python train.py --vocab_size=14235 --beta2=0.95 --weight_decay=0.12 --doc_mask=true
Each number is 500 + 50 x the weight over its row's rms, rounded and kept within 0 to 999. Layers, rows and columns count from 0. Numbers have three digits each. The size before them is the row's rms in percent of the matrix's.

# layer 2 MLP up, 1024x384, rms 0.09, rows 455-505, columns 256-383
097:507532503549432475457416453472445425488502489523571468445460472517561447572610620487430506564521534569503431560596552453530490458456605428530538562547508508447488591539504484485496465562515508509529514347532557480411488542477463433494525528489407462417525521508528375407494550487441520419403500565572507515584484490575517474506523557472441481539433476484489489446495500454538448531547
106:554613567524484572552452526532551499530373573467433494580458452553417529530557533528472454463482568404559513486430550405512482601514453536518488540385446563524530527455504512529426482477533545460532465489461446468488480518499468472495513486398586502395564494517532538470541507519576406462497485471485542490462472480454492529496480508551495555504457533403509545524523476504438501477451
110:529523472457473569535545469487480439368437411425539553486446454523584496532529468474467502541526524525565464511577589476541536567513497459485545525423497509491505485453520461376422544402402397556530454516412514555501482494496563419492563523445461525529534398492465497640565464409457530481498546428523477488436509609447553500513491461471505509511393447505546440550459502450538389436483
103:473562488491562572583466515514505485527431547466467485426583549476467515492559475563454524468490544507510430520403538391467625441461503411448583465447471428441555544456551426447552440488497453490519454443501587513491567525502473537412519430433499462457494371482453525481494487492548478463503500473460401598509485433521473595467537415421534529518546478465588537555553572487507413555526
091:562590514528384567490587571479547551523522477510558481597457582391485436525452550541528595517533527452467512529533428517498455500409499566509607531517539426414393567423493426520528545495506474410502433502521550511479556445505529485527520491554522594404567476563423512462551483487452536504475537479540548597474547559469412537533525511485476530426507593496454486464446473513532531410462
099:518568512596588455373421438594519491509474535443488492510597396497518512442476516502480417407486492506438473423475536487471507490434520499468550542570441542465572576511491456367533450538536525546460413421611576506488476482534536511496439571483464521483479534434488464468447504416510491564504582460497583471513511508540469462506513434515424564537489480490453473518567538500456463558525
100:506548431516599540498561588443468517464518471473521446565451523444526455417458497599561483574557477495509487451527456511453450538574534566487437534535571491547487499448543567463470530449540485598592456600475457557534502517463541467588497562458506446559480443499466556456531511586555475538517504527570544441538475487431508550445467546530479515558463532569460541511527445542414513532512
090:508420518470527527445417506479455541596427493589480635517493506640498426391461593559453562542474512495425483546522465487528482491472456499543574514510496485432479482441607526527436551496418475374545524515561547442466527469544474500548515495518506552490529457441432463517481570541471407508492558499584522529529608475625579512560421567522528562562552430498461483520504601554571504440514
094:485417399491574554488538479474556502511497542557549513509469522574491549537530521466419546474558570494467521438419428477470517447477493601496426542461547471527525474457500442445565505431398497640417475523536433466512622528533486541503490414533493486530549516642506526492481508545510468547551509460540558512479495549506463445491520456393600475508382575467556472442500556469478505505615
095:527546372473479496545545529476570472415436550492555433496474568441481540504456438429487487460485474479491484502491446573481522431493532546446553492487518429548503446455529508530527438517513515537457479546446526527437562501566567521540646509545357560458539536414515477461492547477465538457538494579557520542441485491578564523536452477508406637427549519488437495556504462595496466465524
095:497533484474459459539514474500549596472431451544434552482422465567501559530571562531516478497578429482461546523543503590562458496606455515507423412528417528590485585512475526549438452462497493442515461550597466510581573540370485504546445399418553444425520452461534460449468526468563540556427470482527504493541485532452509584504454573543458524419464404497462410480537549471433486584544
131:501473439553511472440521406542529457503515553441430482507479509490471464456449477385481517458520440534485492553526600477424480429566500456437494414463437513578418530504438527490480488447487472331598501616504409490511455529490467525513489547482513590547489419510524527486500482492567541584465527486483450430368465498461519536569580586464430518432412530552515579502574505560420501453539
105:513486469530562549474470527408566415491533441601455535580488554561495571517508557442517485483491537446562489505321602594487439501547407441461535470525478507542496453528519497515544558455466443567551437499505506561486478478457404647507475442396574509446514476526485575485505605442519507461542483587477428555517523562509458381483458532483462440542439486518534464550566546548537504503492
094:498472456484489479521468522422544519441495516489430589499486423464543481415524520452399466503577489509503477562489553505491451532483504598455484555475514481588566481513518553479470505486546516500512443510404500485448591441529443515491470502591584608539470566473417485492530476480475537508537509437433582529529497516567549557599459403513614431481489295569526489492556496556535592489435
093:548502491573528378498574432591500479529569582524508533459480479440517440401401554354526546547518521471534496488518431437512471519446496480487446518476553511534503440473506548510468574467474495478482536495507377418503522455495536387517547493460475495554458521436586515511466542540446477510468392551349528476526568422447456487563479403483585403438495454499436479418492403472590592484600
116:491587530397490459512515542455409515494418382481540563553480491590524522392546445635494518568509538477507451534594448488507578483557465432522436507549539461484472572503562462498626531580565519461469466465457578604477472523474542487486444450543482558444514468426453551542441522541528577525498495568480536455495546464487484529530468524502510504439500501571546508530441502478463544488483
094:551472486474487578522509383506569426496535523493457554577568507429557502574566512537562556517555397457502477597534544364489463337513483462471481573498490556443423480494445472544445450429493440433420444451492494562483525476588463540447560507385522520409505461489384451414454502529518405570381538578567465406535394535537570494523531365496514531448471575475501436503540540482478485465539
106:482574469430527454392483415448510485547564542442458530521556516462434570462459552471579455507493598538457497499568504507443489420449417474450470494525407419520561431488499533471529473422524552554455587434471513534543490478564490486481463576525536568508493484595495496477532559497465506460515528409555492490594472492534552578525436467374486536521452553412551522500433436441567503426523
099:483575507533476402446475430478461405513544552510485444521410494468482449542519498567459456535488579508523569495472454485450448486576517472447457511472408520483451499444559514453591450458507577392507482514554509598497585538480485450445519455591475545489525466483549483595472458519497475510542441552462456437472498523526477392446421488574556493564479516463529534516490510466448362520561
087:406493480560514440438498565466468497447494511565558483445504426532530483492527433515453588592449542564543531465468544579561415388496588557554567470445527513531438527466442525461533489499437423478516549496493529510555498529536501495545501629531517454517453504447561501398512440452477545525408483538529477566477509552608502469519457436521503494493574460463510559436498420474588531478556
099:481596515437480421485436460477527482533552502533465609437438516605521433529508492456439474511421445527575593572551575557522551428538505395547513529433464468508516503480474606438450461514482570438481483547503558539456469430479477505522443593496523534408564502482596562533416509399513582444484430527440468556464541422500493530503398451477503555494569433477523476396537465416503475553526
100:497482529445499550542498445517491465443526414516497498434464569508348537396476476394484522565498466437543516439508481517460533563503548446576518508473493515476516566444473460414414495518525557521523500442496483471536551506453517504560490469471504505537455526435544526496506563432392577501449560523570522460533459581608502533534406507573495551459544435543539473429479516537466456371567
099:440585515558541479488563484445498525499529480421578467484450523517494470448543439595538537528480544545593660532544445440502558582508566603538568498479510497581508442523423458417514525450496409480621475520534484543427455530494557567564507466529594534509464496579498527525545452467506459493444568525437531468488480527455530503534459529462515537433489580529525541480514593506469477491453
102:502572494450503562531485553568467549429535497524450412550489499497466527582526421461563527414544497477538479436436509415497561475626610502480488483431534544602509488475504476475501509483463544440512551469430512441502521481590597377442526500548443567517541479553520470548488457444512526504548492551377451533510559465480500535424460479591567431443515544596473366438503507556564450489445
093:426499502473603504512450523389480452544557446528495486474476548536476518542546528497559546482499549487546451522462422454490544511375526525558528479466466566544436465530528478474441436576541485569516526410455584488548499451453474410524556485476428445471521526580595488469556431524526602469488464402498494527446454537399449487422570510487462492606547575515521554443509519541441473424551
091:447535554549488470499405540425417425543492488579488547475572463435409560525529488526563580564511473541498558386479569542469462537472516432572639527495456438474548472450469369452410467488520537440442505464556541449520492572420498500599427422514412528554510521587490519540476612471510488559493526550500516496580510490440547504569520445513490441423531424449514515457499520576587567488495
101:485580438505546519502530478508504454431637528440426481491498539504477518437542406538481471455521493468472460556488567508491425447448502533507574446510480496507459546418490483515533483462495489492512523549469517569413491581518497517629512539586509484446513491484483384460542531553415466560419517498601525552498578420450543543513447493555573494522423549536491494468576461565474465404475
097:479415473448467423548497506550554483472526477524555485578532466517449550532574494482431485477509501509512518358562494485486410509495438544550547527563540487360493545546530533503611472573505489543530501455351510520528468489582466527526509470450469552486573489529525544427554463527509480518482410489562479473430564547417569473461450468437459606559505563479455447581372477580508476405495
095:425508510539530527481475445559506533515493439509487471540472536467448496533483470480520499470506515583362469619561479451508592445442495479481508500556490501495532499355616595530439453497506529405485431522426541557486482544680568552538484437485500484475514374538475476495545427508456488525533533436428569515523468507504561400360544486501500442534522452482505514462598411511495478412507
095:574525594590557423481485469487455510491520518485485568494492515432532514503517509495504464424599491503509524555531486434525479553524481457589451457534437578482549515501540513419519524526448560510580557489417585444518513471565592563381404482562535493492525599456577571504493569378550471535506576572567482467480447419461517501481501533579554449505505521482544636547444546552588444430530
093:568578388571582474507523523491528501548484522599597527440422578486503404502451482466440443452484437547489502417570515469474465530498599486539555472513537455524510507489499493529529496404483511494497492538502471392463590513427474439487519499489375500457425511516486547544446469554491554467547549484576503488494497473531491543446499480547520435520502402427501578536504611440494547456472
098:468526534627489513445449552522478479466498505513532497521486523424501466524421508495528535584510562524503498510498429437622555535484485403593457514483536483465550549588419531540520464502441514438493433452537565549484442430459549494468519494506398506603501546508458460457321542465515493479568485546568568633521480564512452564457397392449521370368499602509466445473565558432488565454452
099:562545531548512454430502529519500550426473576409437531500530506491550527442481494538458531537554392556491499514558459487432455508514418532511418466461533459553542503450496508481517513488531463480547511464457543544507485514471490512447555561504500433525505528494434550438488603584552498459431553452500435470523436432494522514475490486515430572475559511534570513423502550488516540474522
096:515444475499532446507439498604498557453455428481549474487448463451583434599470431517517544628518548476514415502466429505506447431492508469528539496460536413554492518537458481503488559471478428501474481479453612533523419472552519530481504477504549521476535488464499501523449483472491570527533411496477502505553482575507518574534508536543511509447511550606453477453485518539443463432488
095:509495499450503467510516555539434436470504526478486498573497512487486492571504522462449493460521465562556491462547508508486423433475453475510509512472424508484445410491595522569448512563589507461597402453436440476553558528405539503426425517538463501482511413476562539528628500430446559484548451520441443471582596548530419530535416585503505492535490493490481513480540526441494516532491
092:625485558467494471554559525504472497511549475482467504378520509490586448487416362493544434397599537498606533448494487476473573495516549459453478448484481550456610456495514593503484445486525443573497449443488484483420497536434508509524454474536522465562495601463500676531496594518440490510471486460546555404458419494429473549515489551497479517449581517512386528675438472603600515400525
090:482487421562518482526534510426464556512465509592538582525545388449516522535505559567436495559592528466634449347449524536459408557510451472542538480510472561462479540602498455476584532402465438463469521558465485568612460424474498450537642570513550469556571470546453466523518473568517531629469468413537567555522515552482436505473527405486588468474579507398470465539535590540574511519468
093:485489501478606514499554511468480534520444487498427496446500568537569410466440536501466473495424584494460467490508525514511464502423523495588441499407525554466587530455402577479544517481569437536511474519424620401450605488560519502589539539512583403455447525508443464530541458510554470533343560444510535482430545463406525432577531466484541551465578448489543564530493557526485515515526
102:438492447459445567525528575502567410505412550517490552465561442546553501469485443507403508445535521373476405621565414561472383620440469562474492518433504519495509476398521395506464433515503557528494463537531448490544477426518526449573454470480469565536483525414471454551551515479483561536531440509492498503476528511402584486430586466491520480532477450531375553552494433610589509459537
100:581423379511463510531522518455469405511503406511466567462560514495447509571521458437480501483554520450626522476562493598410422448466451481460576507612552456482464633472484501492461526494505436453524489469463530497437468580429443504575471434524470447518507527633436476516495561473528507574533486511443471472560428483500490594513442442571404552489497392621420454562512555533479493475509
119:443523560482481566475427447542488534563485408466487459546515484529540515463549579470460431528519539461525495524405536528516463624560498449495516528564482443440494575482421581536548512521454449558593490477494462478492574558603474560467524494548548551461499516602436527505512445491484492513461471613554513513513504485547459568595520578531561488539562536419483489479501428532585476529512
091:499457464516505532517546514528525527488558492492543492444590415555447542497472469625516587458420583454498502428591456464459394601595500429501463452406451486471561587514540516490617484511521478479541445517491479487464430551466561427468512437560546437506505538431492439566514519608433546532489468402495485464504501479552502544473469490511540533496505623489507444612489504440559517532574
100:552571493575496448538500532442532422572501482509488515405515515530633452548683503482479517534508471523509538527493470453398478499557445555415528514530438529577562468409464589472414567499452566484490466595602483493527501602494601454487556422434551533579607479508540451525528535632535543508449484504489593462532539552443535481532484512476477479383625471542501550539571515495483439529537
111:508425458460458536434531549516506517525492460537486511490551552515446572510468546556532461499559508505575576506491548516433530491515416515518466539512489506567613582528468496499518464511591503450512370459567365541572358574456474494544453575477504498551584493483525523487472483527494555578464626616519482519506521512533475544491560455421432529488457617478495463517474436593487558457422
105:452541573497537433494559483483454528569537458501534529560349571428525570466452407471504477495578451415524499495514447504488464478544494542406544506530568451450466392486517441517464460565453503462514496422496568512569477421513534532548528548572504518488438484474430423609522569617513554466512466519468465445460487512422652458543470539506463513489538518411494512450593510511489540520576
100:393631427421517512483405431562472414567570498498518582526532426525493459542461523572454494521460465505457495456489466464571540469545461453466416465449614521520566475523504572560493540571485452423509498488526598518463502477591502520562601393468489466533476571516446517579439531511456480534477465476493537352564543384494445515516559494375519382512497521558551484431509562537487560529519
093:535544493497522527427521472547502531435457481564469606496481577456508473475450532566523467435446512483523531426592509498379585520427426405470489462461537552488551504432466459536422518500442530534539406466443577522547545486524454380464519451569494526500489467513533550568466542479452518482503506411492504517547411453506494483529497465455501558462429553460476532486409492479538513490550
107:529569520515387512503527399529507478455509491520691541495488469499486481502387441545539463487517443523393454505366570511448437484496475511551528539492429413497517544586486556503559420454525558439586417444556469478509482606541456450541527492528561515531545526443507507518586547494429523497512548542455555520463528436505490582421541563497487474481552513535468483460496526560511512528465
098:444458467447429473588469586497479532385447394525473474473562485502568569527456494484461527580507476476515488483499509564558613545468429565534454497536706447463501578556559516461544521557421546513510531481457468530529506445443422508499492525513457493507510433460418429497510557576516486483480500515495482474420444498485469412480518534505441571492535435504552544444467518329485515432475
099:462455615514549547464480558535506500482497485591530493501500548477417466602493461512479474485470403543571524547350446531442454460485476520531522510533576589476494512489559478569424515533526478554537518488505505512441437496496422593541469553479513458495660575463480534462508467584679556502539553502562471507481510470554474473443588423488546546509522605462464465477560573539500500479537
100:499526538522490489419529534512514446556517548541513485464488476496515470519493465562442530495403432529600482492532617531518572490463503532482549531499523469492446508575512530500511519572515455532416491490541527445494427391441443446508420564573437506490401504476553510545561482488402498499500487519552537547513534499416431497480511462484444678425431506479478502466605522415529476553432